python train.py --vocab_size=8192 --bias="all" --dataset="wikipedia_en"
Each number is 128 + 24 x the weight over its row's rms, rounded and kept within 0 to 255. Layers, rows and columns count from 0. The size above them is the row's rms in percent of the matrix's.

# layer 20 MLP up, 1280x256, rms 0.0831, rows 14-113, columns 128-159
size [ 88 100 100  98  95  98 102 106 109 100  93 101 102  95 107  99  97  89 103 103 103 105  98  94 103 100 100 100 102 100  93  90 104  98 102  96 104  98 104 100 107 104 100  96  95 103 101 103  98  96 106 101 102  96  95  96 104 103  99 105  96  97 104 100 102 106 100  93 103 103 100  93  90  91  98 101  99 101  98 107 103 105 102  97  98  99 104 100 114  93  99 113 105  98 101  98 101 100 113  99]
[[133 148 132 141 152 119 114 120 116 102 120 136 137 158 130  85 113 128 139 122 141 110  82 148 127 165 135 101 114  81 146 135]
 [119 132 106 157 113 146 164  91 118 135 125 138 127  83 140 152 122 128 161 152 115 132 120 153  76 121 115 123 110 128  87 112]
 [124 116 107 149 150 113 128 142 120 122  93 140 126 118  79  96 127 156 122 151 115 174 114 107 150  64 121 126 120 112 141 150]
 [ 93 170 109  96 120 122 148 118  73 120 152 132 162 155 105 167 116 151 173 149 125 171 137 128 100 102 141 159 134 106 155 169]
 [144 133 141 133 119 105 124 144 133 101 140  92  81 150 107 159  91 179 119 152 123 158 127 133  73  69 102 127 149 107 109 118]
 [158 120 128 152 134 158 137 103 133  71  86  81 106 122 133 100 101 116 163 131 127 128 144 130 105 124 156 157  95 136 110 128]
 [123 132 146 125 140  92 120 100  98 149 124 134 101  98 138 113 108  91  89 113 131 103 141 119 120 135 164 123 123 131 124 115]
 [119 166 110 142 159 118 136 111 131 142 109  74 141 123 146 153 107 120 156 139 145 114 142 146 127 135 146 106 134 130 146 118]
 [150 121  76 154 142 126 142 131 113 125 105 140 110 154 122 168 141 127 105 160 164 144 132 119 117  52 148 137 137 139 146 127]
 [149  71 101 128 113 107 140 125 102 109 127 116 125 168 146  95 127  97 154  95 147 148 140 146  88 113 145 120  99 162 163 129]
 [143  97 125 115 128  98  91 129 137 112  81 151 123 135 126 136 116  77 121 144  96 145 119 145 136  86 133 151 129 133 147 136]
 [ 81 157 125 166  99 123  91 120  67 115 100  93 151 177 100 100 129  90 109 109 104 168 123 137  94 143 126 174 113 129 132 125]
 [ 93 145 140 166 117 116 133 168 141 113 150  99 146 172 159 122 140 145 115 144  58  95  77  93 159 106 122 126 111 111 152 138]
 [105 191 103 138 116 136 108 151 123  96 147 124 143 148 118  74 155 152 138 126  98  96  87 145 165 155 160 137 151 135 134  75]
 [ 63 153 145 139 113 106 162 164 103 106 151  88 117 131 134 150 114 143 128 147  92 103 142 139 125 110 122 112 123 123 119 132]
 [122 132 120 148 134 130 112 150 124 101 115 158 119 142 122 107 120 165 135 152 145  76 115 140 124 111 108 120 127  80 139 107]
 [132 147 132 103 128 149 117 133 129 135 112  80 109 100 116 133 146 115 138 152 125 129 109 112 149 137 122 121 131 137 141 169]
 [127 127 126 139 100 150 149 143 110  80 121 133 118 159  94 122 138  70 145 110 134  83 124 112 123 129 118 120 118 148 121 103]
 [ 97 138 101 135  91 111 153 129 111 128 118 109 146 105 141 157 142 109 137 110 121 100  61 155 136 122  93 117 128  88 140 108]
 [ 90 127  87 133  99 107 125 140  98 130 129  61 149 128 165 134 119 138 195 168  90 115  73 124 152 111 118 138 132 117  94 129]
 [105 129 105 139 118 146 119 145  90 152 116 122 120 101 100 132 152  88 147 162 116 159 117 125 133 121 138 117 120 131 126 111]
 [120 133 120 146 119 130 144 128 127 101  72 149 127 120  82 117 108 155 147 136 113 153 114 157 124 110 121 128 142 146 140  97]
 [110 118 116 126  75 158 162 126  84 123 116 120 137 146 133 136 109 132 123 166 146 136  96 129 127 123 164 153 133 119 149 150]
 [150  94 154  92 144 142 102 127 100  84 125 134 151 153 127 110 113 103 113 136 128 137 127 110 131 153  87 131  97 120 178 130]
 [140 122 108 124  84 136 124 136 138 159 125 144 140 186 130  96 146 159 147 133 140  89 110 100 138 121 139 134 119 160 150  89]
 [113  65 138 128 158 111 118 119 134 154  75 119 152 109 189 114 135 103 135 115  99 171  62 152 118 111 134 141 112 163 141  98]
 [112 140 143 149 128 138 107  86  95 149 156 122 125 126 131  82 101 139 148 155 122 170 139 140 156  82 127 158 150 114 132 149]
 [ 65 136 105 167  97 122  99  89 146 117 123 109 129 165 129  75  76 117 137 141 147 148 151 127 129 182  99 159 126 107 142 140]
 [ 76 155 139 148 104  91 164 161 113 125  91 126 115 137 112 151  87 125 137 112 148 158  96 127 155 114 141 105 101  75  89 157]
 [ 93 104 157 149  91 142 174 134 138 117 111 172 111 110  98 114 108 126 137 120  91 123 141 108 118 131 163 125 129 118 112 131]
 [128  98 125 149 101 154 147  90 112  75 144 117 181 118 167 111 133 158 129 205 126 107 117 142 110 108 150 141 149 131 150 141]
 [132 148  90 139 110 101 109 138 129  80  62 127 122 114 129  96 136  79 118 143 124 133  77 153 131 140 140 120  88 153 154 123]
 [154 125 147  67  89  89 155 144  95 130 129 144 128 121 152 165 140 133 151 107 172 123 107 145 153  99 113  79 100 100 133 148]
 [116 112 152  87 122 124 160 136 134 152 120 118 130 123 116 120 119  85 128 111 130 155 107 117 107  99 125 132 110 100 133 179]
 [128 127 134 110 123 117 131 112 147 125 112 143 159  83 133 108 131 134 130 196  65 125 129 152 158 130 108 148 151 106 107 123]
 [ 84 172  82 154 126 120 129 150 119 114 186 105 115 126 140  61 109 129 114 164 148 107 146 167 153 184 131 116  77 134 110 131]
 [118 115 128 183 117 117 111 121 171  85 129 118 134 135 148  54 107 158 149 170 143  98 134 107 117 165  93 125 132 136 113  92]
 [177 102  95 191 124 138 149 128 123 127  81  70 112 128 127  85 109 135 149 146  97 104 159 150 182 116 155 135  98 147 107 116]
 [134 107 112 133  88 107 133 119 136 123  99  81 162 176 113 134 174 146 105 123  86 128 122 114  87 101 105 129 113 106 126 102]
 [138 120 142 145  97 129 119 131 147 125  94 107 153 118 100 122 159  94 137 132  71 115 134 132  96 142 122 112 138 147 145 104]
 [ 77  78 139 136  99 111 119 124 163  93 124 115 147 127 130 123 131 128 132 165 151 145  94 126 104  91 147 130 120  84 175 117]
 [ 99 109 140 189  95 112 155 111 146  84 141 161 157 105 123 104 100 111 145 149 101 105 120 136 120 128  99 157 102 106 144 153]
 [129  79 117 141  91  86 163 175 139 117 138 138 127 160 102  87 109 117 126 143  99 112 140 138 139 142 146 123 115 141 104 168]
 [132 104 148 143 112 100 111 121  92 142  97 132 129  99 157  98 127  84 148 125 104 117 137 147  84 167  94 161 109 121 171 146]
 [103 115 178 103  81 121  97 125 125 110 104 147 147 134 103 123 158 123 145 135 123 100 120 139 123 147 139 132  68 149 122 139]
 [160 137 145 126 130 129 155  98  76 133 105  97 168 102 132 123 125 170  97 162 137 133 141 155 103 155 167 156 132 114 134 122]
 [109 158 109 142 117 108 116 109 102 103 105 132 167 163 103 125 126 135 151 100  71  99 105  96 127 103 145 131 119 112 180 116]
 [167 145 134 139 134 106 189 141 103 123 142 147 135 113 138 114  96 132 141 124 100  98 121 110 135  99 114 137 127 143 161 121]
 [ 99 114  80 174 124 159 155 103 136  87 101 130 118 157 122 134 131 150 116 150 156 139 158 126 127 167 124 163 142 124  89 148]
 [ 90 150 114 130  94 141 143  82 116 108 163 158 156 185 139 155  75 138 122  91 126 111 125 173 101 148 148 130 115 164 131 108]
 [169 144  96 138 127 107 108 153 127 120  56 134 126 201 121 171 106 143 126 122 146 166  78 164 129 135  98 118 137 112 141 152]
 [130 128 112 162 150 156 126  84 106 126  62  83 147 138 156  99  78 134 151 128 155 165 101 138 118 106 108 133 123 111 101 150]
 [114  99 176 126 107 124 126 116 125 110 123 127 145 155  70 121 112 154 157 128 136 144 139 160 139  96 188 122 123 129 134 153]
 [100 158 129  99 117 150 128 131 130 166 132 145 117 116 128 116 106 122 161 124 164 124 104 154  93  74 119 199  75 136 131 125]
 [131 124 142 124  93 141 131 108 141  85  85 123 125 126 126 122 106 138 133 157 108 125 109 117  76 106 129 112 140 163 142 117]
 [183 100 124 147  98 123 112 141 116 147 122  93 118 143  99 138 135 101 173 134 163 173 137 158 117 133 141 148 140 124 149 101]
 [113 131 175 114 140 114 150 137 140 129 134 125 120 221 131  98 133 140 138 130 145 145 111 112 123 132 154 121  98 125 157 143]
 [ 84 145 154 121  99  95 163 107 148 139 122 153 182 155 123 127 129 125 107 119 104 147 121 175 151 135 138 174 109 116 148 126]
 [147 168 126  98 114 120 130 135 131 115 147 147 134 131 131 150  70 127 125 157  80 165 138  89 156 117 159 141 104 101 128 128]
 [ 99 112 144 139  89 140  93 135 154  86 157 153 145 162 131 116 121 145 143 152 113  99 111 161 119 150 128 155 116 142 143 140]
 [128 102 160 148 133 129 108 110 117  98  97 112 154 160 109 177 124 115 209 115 148 139 136 117 103  99 166 114 102 153 148 124]
 [139 139  99 110 138 129 118  81 140 104 109  83 121 159 176  84  42 125 175 192 137 141 100 168 103 130 174 155 119 155 135 163]
 [158 153 125 177 150 134 122 140 100 117 116 143 148 161  98 107 147 101 134 113 132 141 124 134 138 152 117 132  98 130 139 111]
 [ 75 200 119 129 118  91 170 173 103 107 124 146 151 102 123 119 125 112 138 190 108 157  91 123  94 100 162 112 152 101 152 146]
 [ 74 135 137 135 132 137 149 153 129 127 126 179 165 166 119 153 121 117 202 117 110 135 117 177 136 155 134  98 115 118 124 124]
 [ 79 173 114 106  99  76 145 174 121 126 113 155 130 140 156 132 119 155 143 148 108 139 147 147 167 158  85  95  77 132 142 189]
 [119 137 166 127  94 124 109 150  66 119 140 122 117 146 100  92 139 117 160 153 122 131 103 142 136 136 142 125 121 118 122 104]
 [110 124 108 153 136 117 115 110  77 119 146 110 161 121 126 121 152 147 111 147  86 187  94 119 180 124 104 112 144 115 134  95]
 [ 99 152  63 140 124 120 130 150 131 129 128 116 143 104 115  81 123 177 114 119  95 157 126 146 135 106 101 160 137 127 134 101]
 [166 130 108 164 114 144 134 187 140 100 104 110 120 181 130 130 117 147 138 160 152 128 104 126 121 119 131 121 123 116 127 161]
 [124 123 122 121 141 125 153 147 104 137  89  93 131 137 105 111 117  81 156 118 152 117 105  82 138  92 122  85 100 145 161 125]
 [131 123 130 119 141 129 126 170 132 112 111 122 115 108 159 128 114 127 123 115  76 122 114 148 153 135 126  75 127 143 195 117]
 [135 157 109 132 126 121 139 105  90 140 165 100 154 132 131 134 145 149 143 193 103 134 100 123 149 157 129 146 102 151 162 107]
 [180 117 139 122 123 144 119  83 132 107 111 120 148 181  73 125  93 130 147 141 127 129 165 135 107 140 101 181 130 127 148 140]
 [ 97 158 109 121 116  99 131 152 152  89  98 155 123 154 152 129 148 123 108 156 129 104 147  91 150  68 147 135 151 104  98 121]
 [140 157 110 185 142  95 120 153 119 118 124  82 144 116 138 148 178 145 145 170 129 160 115 157 117  80 120  98 105 136 143 168]
 [150 119 135 128 128 101 134 109 134 126 101  56 150  94  87 148 127  94 134 137 133  93 127 133 146 143 124 173 105 134 132 140]
 [ 77 135 116 125 143  62 110 121 155 130 100  88 122 136 124 167 104 118 107 118 107 119 143 166 150 111 139 141 129 171 136  95]
 [112 127  89  94 101 125 166 135 114  66  83 122 152  68 151  99 139 142 131 142  92 136 117 112 127 126 152 103 139 109 148 143]
 [128  93 123 151 119  85 148 112  97 137 140 129 132 154 128 137 180 101 155 148 147 112  70 120 137 139 133 143 104 117 174 117]
 [116  78  89 145 115 117 160 137  97 113 144 109 138 129 123 128 121 101 120 151 148  85  76 133 141  92  92  87 112 114 133 150]
 [123 116  96 172 138 121 162 145 143 113 116  97 141 145 113 116 173 103 166 102 115 133 148 166 129 122 141 106 147 140 139 150]
 [170 123 128 173 119 130 131 141 136 115 141 126 150 167 121 126 127 134 137 153  97  88 127 159 139 146  98 102  93  77 160 123]
 [126  97 135 125 119 127 139 147 101 137 143 113 147 141 124 127  99 104 110 141 128  98 138 109  89 114 139 150 107 120 149 114]
 [ 81 127 114 140 117 124 112 113 111  93 160 110 188 146 130 108 153 148 134 138  99  93 126 149 109 148 112  89 137 114 127  97]
 [142 151 150 124 106 141 141 148 115 131 137 124  99 146 115 172 165 106 155 153 106 167 147  90 169 138 117 117 118 163 116 126]
 [111 134 140 159 105  88 151 153 114 116 128 100 114 125 113 114 113 133 125 171 147 156  95 121 107 106 174  92 124  98 125 160]
 [ 60 147 130 157 144 126 106 152 151 141 110 111 116 142 137 118 100 168 128 137 125 130 117 111  84  88  92 126 125 151 107 136]
 [ 85 143 121  99 103 130 154 130 118 102 121 132 126 136 124 110 126 177 168 131 148 120 125  91  86 157 120 122 123 125  94  90]
 [ 70 136  77 184 119 106 155 159 138 126  93 114 154 109  80 139 177 135 123 139 167 200 101 162 129 106  95  95 120 149 115 106]
 [137 149 153 130  91  89 150 133 140 108 110 117 196 147 147 132 132  97 123 146 131 131 161 151 141 136 127 120 111 107 118 145]
 [155 150 109  99 122 117 134  71  96 128 109 128 144 154 169 111  91 127 138 116 115 140 157 121 153 159 139  95 138 111 177 146]
 [141 160 138 142  75 108 120 118  89 128 140 125 106 142 148 137 167  90 139 140  65 171  99 105 149 113 153  92 115  74 156  95]
 [110 132 121 166 136 130 135 142 160 102  95 121 152 121  80 106 147 160 127 155 134  87 145 175  83 138  92 109 114 112 141 137]
 [124 165 126 111 120 162 128 112 151  95 114 148 146 142 111 121 123 126  94 122 138 148 136 133 162 175  61 116  97 137 149 119]
 [117 120 130  93  95 108 151 101 122 121 136 141 201 126 155 124 100  97 122 146 146  87 132 129 115 123 123 172  80 108 125 153]
 [ 97  99 128 168  88 134 147 155 173 112 125 164 130 126  77 100 142  74 118 130  85 134 131 176  99 158 195 107  93 113 137 132]
 [128 139 121 112 110 159 129 107  94 101  98  55 174 123 141 122  99 103 137 129 131 119 115  88 107 148 115 171 142 128 130 179]
 [101 147 151 159  86 107 141 156 114 129 175  96 143 131 177 109 142 101 135 146  89 108 142 147 103 142  87 151 121 133 154 188]
 [175 132 158 126 114 101 122 139 150 129 124 190 125 121 110 149 132  89 137 126  99 190 109  97 114 130 136 134 111 144  93 114]]
# layer 20 MLP down (transposed), 1280x256, rms 0.0778, rows 14-113, columns 128-159
size [ 87 100  99  94  91  98  99 109 101  95  85  99 110  87 102  94  89  88  97  99 104 105 101  98 107  97 106 101 106  98  90  89 108 100 100  90 101 102 105 102 110 101 101  94  91 100 101 104  98  94 111  99  97 105  87 103 103 100 103 107  94 102 110  98 103 114  97  92  97 108 102  95  90  93  93 103 100  97  96 105 114 112 103 101  96  96 109 101 123  95 105 117 104  95 105  96  99 102 112 100]
[[125  52 123 100 110 126 115 143 190 131  99 127 148  91  88 157 104 139 146 194 106 132 148 127 151 127 117 121 161 123 124 142]
 [107 133 190 133 150 134 134  94 173 115 144 130 142 144 110  88 108 126 109 124 110 130 137 104 107 143 146 154 137 118 126 135]
 [155  99 128 122  92 162 119 154 127 177 184 148 107 143 102 143 108  86 108  86 126 171 121 132  69 189 159 138 164 134 137 113]
 [ 95 112 140 154 127  89 106 137 155 131 136 116 108 137 137 134 108 138 148 144 122  84 126 108 143 113 100 117 163 130 131  92]
 [165 100 176 133 110 130 137 138 173 108 129 152 140 147 152 142 132 163 123 135 135 138  83 109 153 135 110 135 109  96 126 113]
 [ 69 123  85 154 143 154 108 113 119 147 115 179 131 148 123 180 175 109  91 102  95 150 129 122 125 111 156 102 123 149  95 135]
 [102 147 171 160 123 140 109 139 145 122  72 141 110 148 123 100 121  87 131 166  86 115 113 141 128 139 113 141 124 140 120 122]
 [124 139 106 112  68 113 146 159 158 139 130 123 116 149  93 115 115 115 127 104 146 131 109 144 128 117 155 150 119 174 179 127]
 [136 136 133 116 151 111  62 145  88 124 130 132 135 121 181 167  75 149 116 113 128 145 120  88 135 154 115 120 141 152 147 126]
 [150 193 152 108 127 163  99 158 127 115 110 160 151 151 145 149 170 129 143 129 113 160 117 115 132 128 133 115 106 122 148 109]
 [120 155 128 114 113 141 116  86 149 140 133 131 165 156 118 101 138 142 180 100 130 112  62 101 103 157 130 154 137  93 123 154]
 [141 124  85 105 135 130 151 153 148 122 148 138 105 105 154 147  84 142 141 140 176  98  97 113 115 133 136 123 127 112 126 130]
 [136 168 180 174 121 163 116 163 131 119 168 127 167 136 152 135 135 111 155 114  88 133 110 138 138 104 130 128 147 124 122 138]
 [146 112 139 172 122  95 143 105 143 176  83 130 110 142 148 145 159  92 127 147 107 158 134 116 133 117  89 130 162 141 158 141]
 [116 127 129 110 124 150 125 124 109 144 133 144 134 128 136 117 143 112  73 101  83 128 111 124 101 113 151 169 154 118 114 104]
 [116 126 165 102 115 138 115 100  61 123  98 161 122 115 112 119 118 149 170 129 127 151 140 134 158 122 163 128 177 107 147 155]
 [131 146 102 166  78 108 149 164 102 138 126 112 165 129 105 118 126 130 166  81  83 113  92 137 136 146 147 111  89 123 132 110]
 [127 137  85 140 131 120 111 106 140 151 116 101 150  79 146 104 133 144 163 123 126 121 123 155 145 138 141 143 137 159  92 119]
 [125  99 175 121 149 123 133 106 142 119 150 168 126 151 157 139 113  89  90 153 140 126 157 110 102 174 164  91 170  99 108 132]
 [134 153 124 171  99 105 127 129 144 169 116 123 132 129 152 147 120 131 102 144 109 142 135  98  84 174 110 124 243 100 150 111]
 [113 141 175 103 111 161  93 115 116 144 154 130  96 146 149 146 137 127 174 113 133 118 149 129  91 128 175 105  92 108 145 172]
 [141 138 141  95 105 140 102 115 164 113 133 140 121 112 154 150 164 155 174 108 147 101 164 169 127 121 161 101 141 135 144 129]
 [132 101  99 129 125 123 161 130 158 135 107 110 150 106  90 139 160 117 133 114 148 139 139 128 141 178 129 113 127 142 149  80]
 [ 77 122 107 148 164  98 142 158 106 134 119 122  99  76 130 132 117 115 126 136  89 123 153 140  94 127 139 136 116 118 135 145]
 [151 153 114 148 107 120 126 131  91 140 148 131 194  96 115 118 138 116  88 112 220  94 152 133 102 111 144 118  88 166 115 134]
 [139 155 115 154 129 149 125 120 119 169 141 101 122 156 139 157 162 149 137 140 112 139 131  94 131 127 146 107  94 120 113 154]
 [124 115 120 107 137  91 108 150 147  78 148 111 125 127 127 154 129 141 108 153  88 116 153 125 165 102 131 152  82 118 110 109]
 [127 154 176 144 130 162 149 109 131 134 178 106 192 127 101 103  91 135 121 114 127 123 125 132 121 115 133 115 131 140 130 144]
 [111 124 128 116 155 153 134 116 101 139 165 122 141 181 103 113 150 113 144 146 141 146 142 138 142 116 142 151  70 113 146 123]
 [155 154  85 155 165 158 107 101 142 104 114 124 131 144 129 127 129 161 122 136  93 104 107 123  94 126 150 148 153 171 180 143]
 [141 130 154 102 166 108 156 142 157 141 128 128 124 119 121 121  91 168 137 110 133 129 151 163 130 154 117 139 134 160  88 101]
 [ 93 132 126 153 147 148 102 155 138 134 160 132 111 120 162 156  99 170 125 134 111 107 138 101 109 153 122 153 124 138  91 104]
 [ 76  95 147 126 160 143 150 131 119 149 135 129 107 124 104 133 114 136 145 175  72 152 117 122 127 141 124 138 165 144 150 131]
 [176 135 141 166  99 170  93 141 154 152 168 109 129 162 139 161  86 113 136 129 107 141 136 161 118 136 126 137 148 147 150  65]
 [120 134 146 104 198 101 105 110 159 154 112 144 103 109 146 130 120 136 122 124 145 130 140 116 122 138 119 145 248 125 139 129]
 [130  95 134 154 136 161 134 152 139  99 112 126 121 119 125  99 122 107 170 142 119 139 104 135 154 148 120 145  87 117  93 158]
 [163 134 142 160 134 135 123 109 111 130 154 137 137 114  86 156  82 153  88 114 127 113 141 127  87 114 109  77 126 154 175 107]
 [146 102 176  90  94 105 114 141 112 110 198 153 146 116 155 167 135 112 162 123 139 116 126 139 139 103 109  90 106 116 111 139]
 [113 116 110 136 130 197 115 153 145 147 138 154 131 102 106 119 106 105  91 145 174 125 126 133 112 166 143 106 102  91 161 138]
 [147 121 111 110 166 112 104 127 108 176 134 130 134 115  85 127 124 116 142 166 137 133 123 121 124 162 165 101 151 142 109 158]
 [117 139 157 141 172 134 137 115 146 134 119 137 124 156 103 164 108 110 108 122 132 126 110 129 130 150 163 159  47 138 109 120]
 [ 95 120 137 110 160 110 141 125 133 154 134 127 109 114 118 136  89 105 161 147 144 131 139 127 152 103 144 120 143 163 140 122]
 [134 114 165 111 156 144 112 117 124 123 152 134  77 114 137 136 104 121 142 128 162 132 114 124 181 124 119 119  42 145 198 131]
 [190 134 139 140 114 155 144 102 130 106 126 100 139 148 123 137 132 150 104 152 136 105  72 186 129 130 149 154  96 110 102 155]
 [126 103 115 164 126 131 178 132 118 137 169 115 119  93 123  90  94 165  58  88 120 125 156 133 106 161 118 141 103 147 119 104]
 [118  85 137  81 156 136 114 104 153 149 123 141 149 129 137 120 158 143 137 119 145 188 146 121 154  87 160  65 191 112 116 102]
 [139 147 144 118 114 129  85 165 151  91 101 136 138 129 131 109  90 123 136 164 179 134 160 143  87 102 119 126 150 146 127 132]
 [131 163 145 140 100 121 132 127 133 101 119 121 172 154 157 112  74 171 139  65 124 123 116 111 125 152 112 119 200  94 126 131]
 [ 82 132 154 109  96 129 138 107  62 133 126 130 135 169 132 145 127 170 165 124 130 141 149 119 142  82 132 129 141 100 111 161]
 [ 81 125 190 186 138 143  90 126 124 118 140 111 170 126 146 137 214 120 143 159 126 132  81  87 156 135  99 117 124 117 111 105]
 [121 132 167 151 109 105 154 120 123 117 127 103 122 141 153 141 118 162 113  94 119 122 120 111 130 113 122  99  75 157 153 141]
 [159 161 107 126 104 126 121 112  95  95 128 174 126 119  93 135 126  95  79 158 116 169  90 141 141 137 140 126 121 141 184 110]
 [122 149 138 180 133 155 110 126  84 144 122  88 109 147 144 148 100 113 116 140 127 118  97  94 156 142  78 132 177 132 120 126]
 [107 108 124 144 130 176 120 109 129 121 128 130 101 106 138 145 143 124 119 154 149 153 147 119 118 149  57 116 120 117 118 111]
 [136 121 134 135 145 131 123 119  94 167 118 114  86 154  98 149 133 105  98  93 186 144 169 147 147 122 113 148 187  94 139 120]
 [ 93 163 108 106 130 133 130 113 124 107  95 136 119 147 146 116 133 121 162 122 111 142 138  79 128 143  95 101  82 166  90 144]
 [122 133  92 112 135 119 122 122 134 137 110 150 115 115 103 141 134 152 135 103 162 109 107 125 163 105 125 132 180 128 146  93]
 [140  92 123 143 120 179 160 104 117 141 117 113 123 107 145 136 124 115 176 145 146 159 159 104 140 121  94 128  98 141 147 139]
 [146  83 161 128 131  96 140 142 108 133 114  89 109 143 147 143 173 149 162 136 118  99 127 161 127 121 155 128  93 113 137  77]
 [171 115 153  89 134  94 128 134 132 156 113 119 143 120 138 144 141 156 153 123 136 112 112  99 123 138 179 132  90  65 122 130]
 [124 129 155  79  91 150 117 114  80 139 129 150 106  80 120  98 136 149 142 119 129 111 154 115 127 122  73 113 119 114 172 155]
 [186 137 117  88 135 114 139 142 117 126 160 135 134 121 133 171 130 159 110 141 115 129 115 117 139 150 128  72 120  91 136 102]
 [126  97 142 153 156 115 139 122 159 106 132 166  81 129 129 104 129 168 114 161  85  66 130 135 113 144 157 150 107 111 106  79]
 [138 155 122 150 112  96 145 154 120  97 167 128  83 122 148 157 161 146 136 151 156 111  91 110 105 102 169 122 182 149 119 108]
 [156 167 117 116 155  77 140 106 100 110 112 131 109 128 108 125 100 139  83 115 146 149 148 105  97  73 131 163 141 137 117 144]
 [135 118 149 133 157 144 133 116 139 105 101 114 106 116 119 144 155 120 121 104 114 135 147  95 137 106 118 110  50 147 109 141]
 [159 121  82 125 126 139 130 103 146 124 139 143 101  89 146 156 130 125 138 113 188 127 132 125 132 165 138 129 132 159 124 145]
 [115 125 139 106 122 111  89 129  88 130 135 164 112 135 112 146 122 165 131 113 137 117 149 157  80 126 146 144 138 156 118 123]
 [144 153 145 121 132 149 136  75 149 130 139 111 167 143 130 133  80 145 118 107 126 125 136 151  77 134 113 146  59 105  85 133]
 [148 140  92 144 122 157 100 153 136 132 125 158 138 101 144 117  90 154 123  83 111 111  94 152 104 173 137 134  60 111 115 110]
 [157 136 118 139 139 124  94 122 146 108 167 136 104 119 111 172 143 146 151 142 124 129 135 130 159 152 151  92 126  96 138 130]
 [122 149 151 131 141 132  64 125 112 140 162 134 173 120 157 135 139 140 114 158 120 109 122 111 137 133  83 165 133 125  72  97]
 [113 128  93 158 111 142 162 134 147 117 114 139 124 177 128 118 121 112 103 133  89 143 153 140 130 104 106 150 159 144  93 138]
 [109 147 118 143 198 137 152 107 136 168 111 144 133  89 141 137 125 132 112 116 127 130 111 119 102 113 150  78  92  80 115 120]
 [165 113 117 118 102 136  95 118 126 176 142 118 138  94 163 172 104 153 135 107 118 105 124 115 102 150 133 136 158 156 151 147]
 [136 100  98 107 170 104 114 133 116 110 166 121 117  88 140  87 137  96 115 140 111 169 104 126 158 130  88 115  73 137 101 105]
 [140 154 129 153  94 109  76 133 131 123 102 144  78 159 134 182 137 130 180 133 102 131 144 126 124 144 121 144 117 117 114 116]
 [145 132 129  94 133 118 117 174 100 145 112 144 127 121 157  90 125 167 136 174 121 148 116 160 156 124 130 106 164  76 124 122]
 [135 112 130  94  30 120 153 128 104 163 138 131 153 118 107 150 105  95 108 124 145 145 126 131 165 125 146 111 111 146  53 118]
 [151 122 156 116 122 132 107 123 128 158 126 168 110  79 153 170 135 134 118  95 167 123 126 141 189 169 103 102  96 113 175  93]
 [139 151 109 105 130 127 151 138 102 109 100 139 112 124  99 162 116 150 119  98 132 160 170 142 117 121 101  79 104 170 126 182]
 [148 128 103 158 135 131 159 149 185 130 133 122  91 138 101 140 147 132 167  88 145 100 149 145 142 138 131 131 166 131 151 137]
 [134 154 144 136 135 126 162 148 153 143 124 115 104 119 179 127 120 126 100 105 116 125 134 127 126 130 124 135 106 113 142 125]
 [106 140 130 153 154 125  84  90 157 116 144 132 149 140 139 157 104 128  91 126 117 154 130 129 132 106 122 165 114 135 144 113]
 [136 168 152 135 123 129 135 119 117 154 140 135 152 115 155 138 148 141  80  89 138 124 137 134 111 168 117 162  95 138 107 127]
 [142  95 122 104  84 159 127 109 106 182 153 124 127 128 123 117 117 123  87 158 131 139 130 102 137 129 175  85  95  97 136 110]
 [127 143 140 155 131 148 158 145 132  67 151 125 109 142 117 121 151 131 135 148 124 133 129 139 127 156 125 151  12 125 114 113]
 [159 109  99 103 179 171 109 112 155 113 130 136 117 103 132 117 144  67 137 129 117 135 133 140 131 133 125 122 204 139 156 118]
 [130 129 103 101 154 135 111 147 137 139  96 142 117  97 138 119 136 169  63 112 123 154 160 127 120 142 186 140  85 115 117 120]
 [156 116 140 110  86 136 152 131 138 131 172 148 121 130 147 136 112  99 143 124 113  58 146  97 145  93 109 166 127 118 141 110]
 [124 140 119  98 139 149 143 128 161 117  90 106 110 149 152 133 141 123 121 108 176  94  80 113 103 133 134 105  84 167 123 106]
 [151 130 122  95 133 120 138 103 118 136 163 178 127 102 102 147 124 109 110 119 135 109 133 102 163 144 130 108 120 114  79 157]
 [ 78 122 175 136 187 109 131 140 117 145 153 134 135 112 113 154 122 129  91 139 117  90 200 132 116 130  92  98 130 142 109  92]
 [119 111 129  94 119  91 112 122 111 152 117 157 136 146 168 110  96 112 120  68 143 121 136  92 152  95 106  83  84 182 115 106]
 [117 125 144 144 103 151 120  92 118 140 162  91 115  84 115 151 104 122 142 165 107 146 152 126 157  99 118 130  70 105 100  90]
 [147 127 150 138 173 135 166 111 139 102  99 141 105 130 110  60 135 117  72 126 136 124 120 146 170 162 149 136  78 203 123 121]
 [148  95 128 137 152 133 106 134 128 123  90 106 130 165 140 105 140 151 133 130 140  96 132  90 116 115 188 121 182 119 121 133]
 [136  96 116 154 126 158 120 159 123 146 119 119 103 128 127 118  90 143 121 144 148 151 120  82 111 126 135  97 160 144 115  86]
 [115 119 146 106 124 147 142 125 119 107 162 146  86 147 129 117 147 123  81  87 125 117 169 131 108 130 153 135  24 152 130 119]
 [107 125  91 161 146 154 125  94 115 110  95 137 129 138 127 117  91 172 151 122 114  96 110 116 113 111 106 193 145 127 153 163]]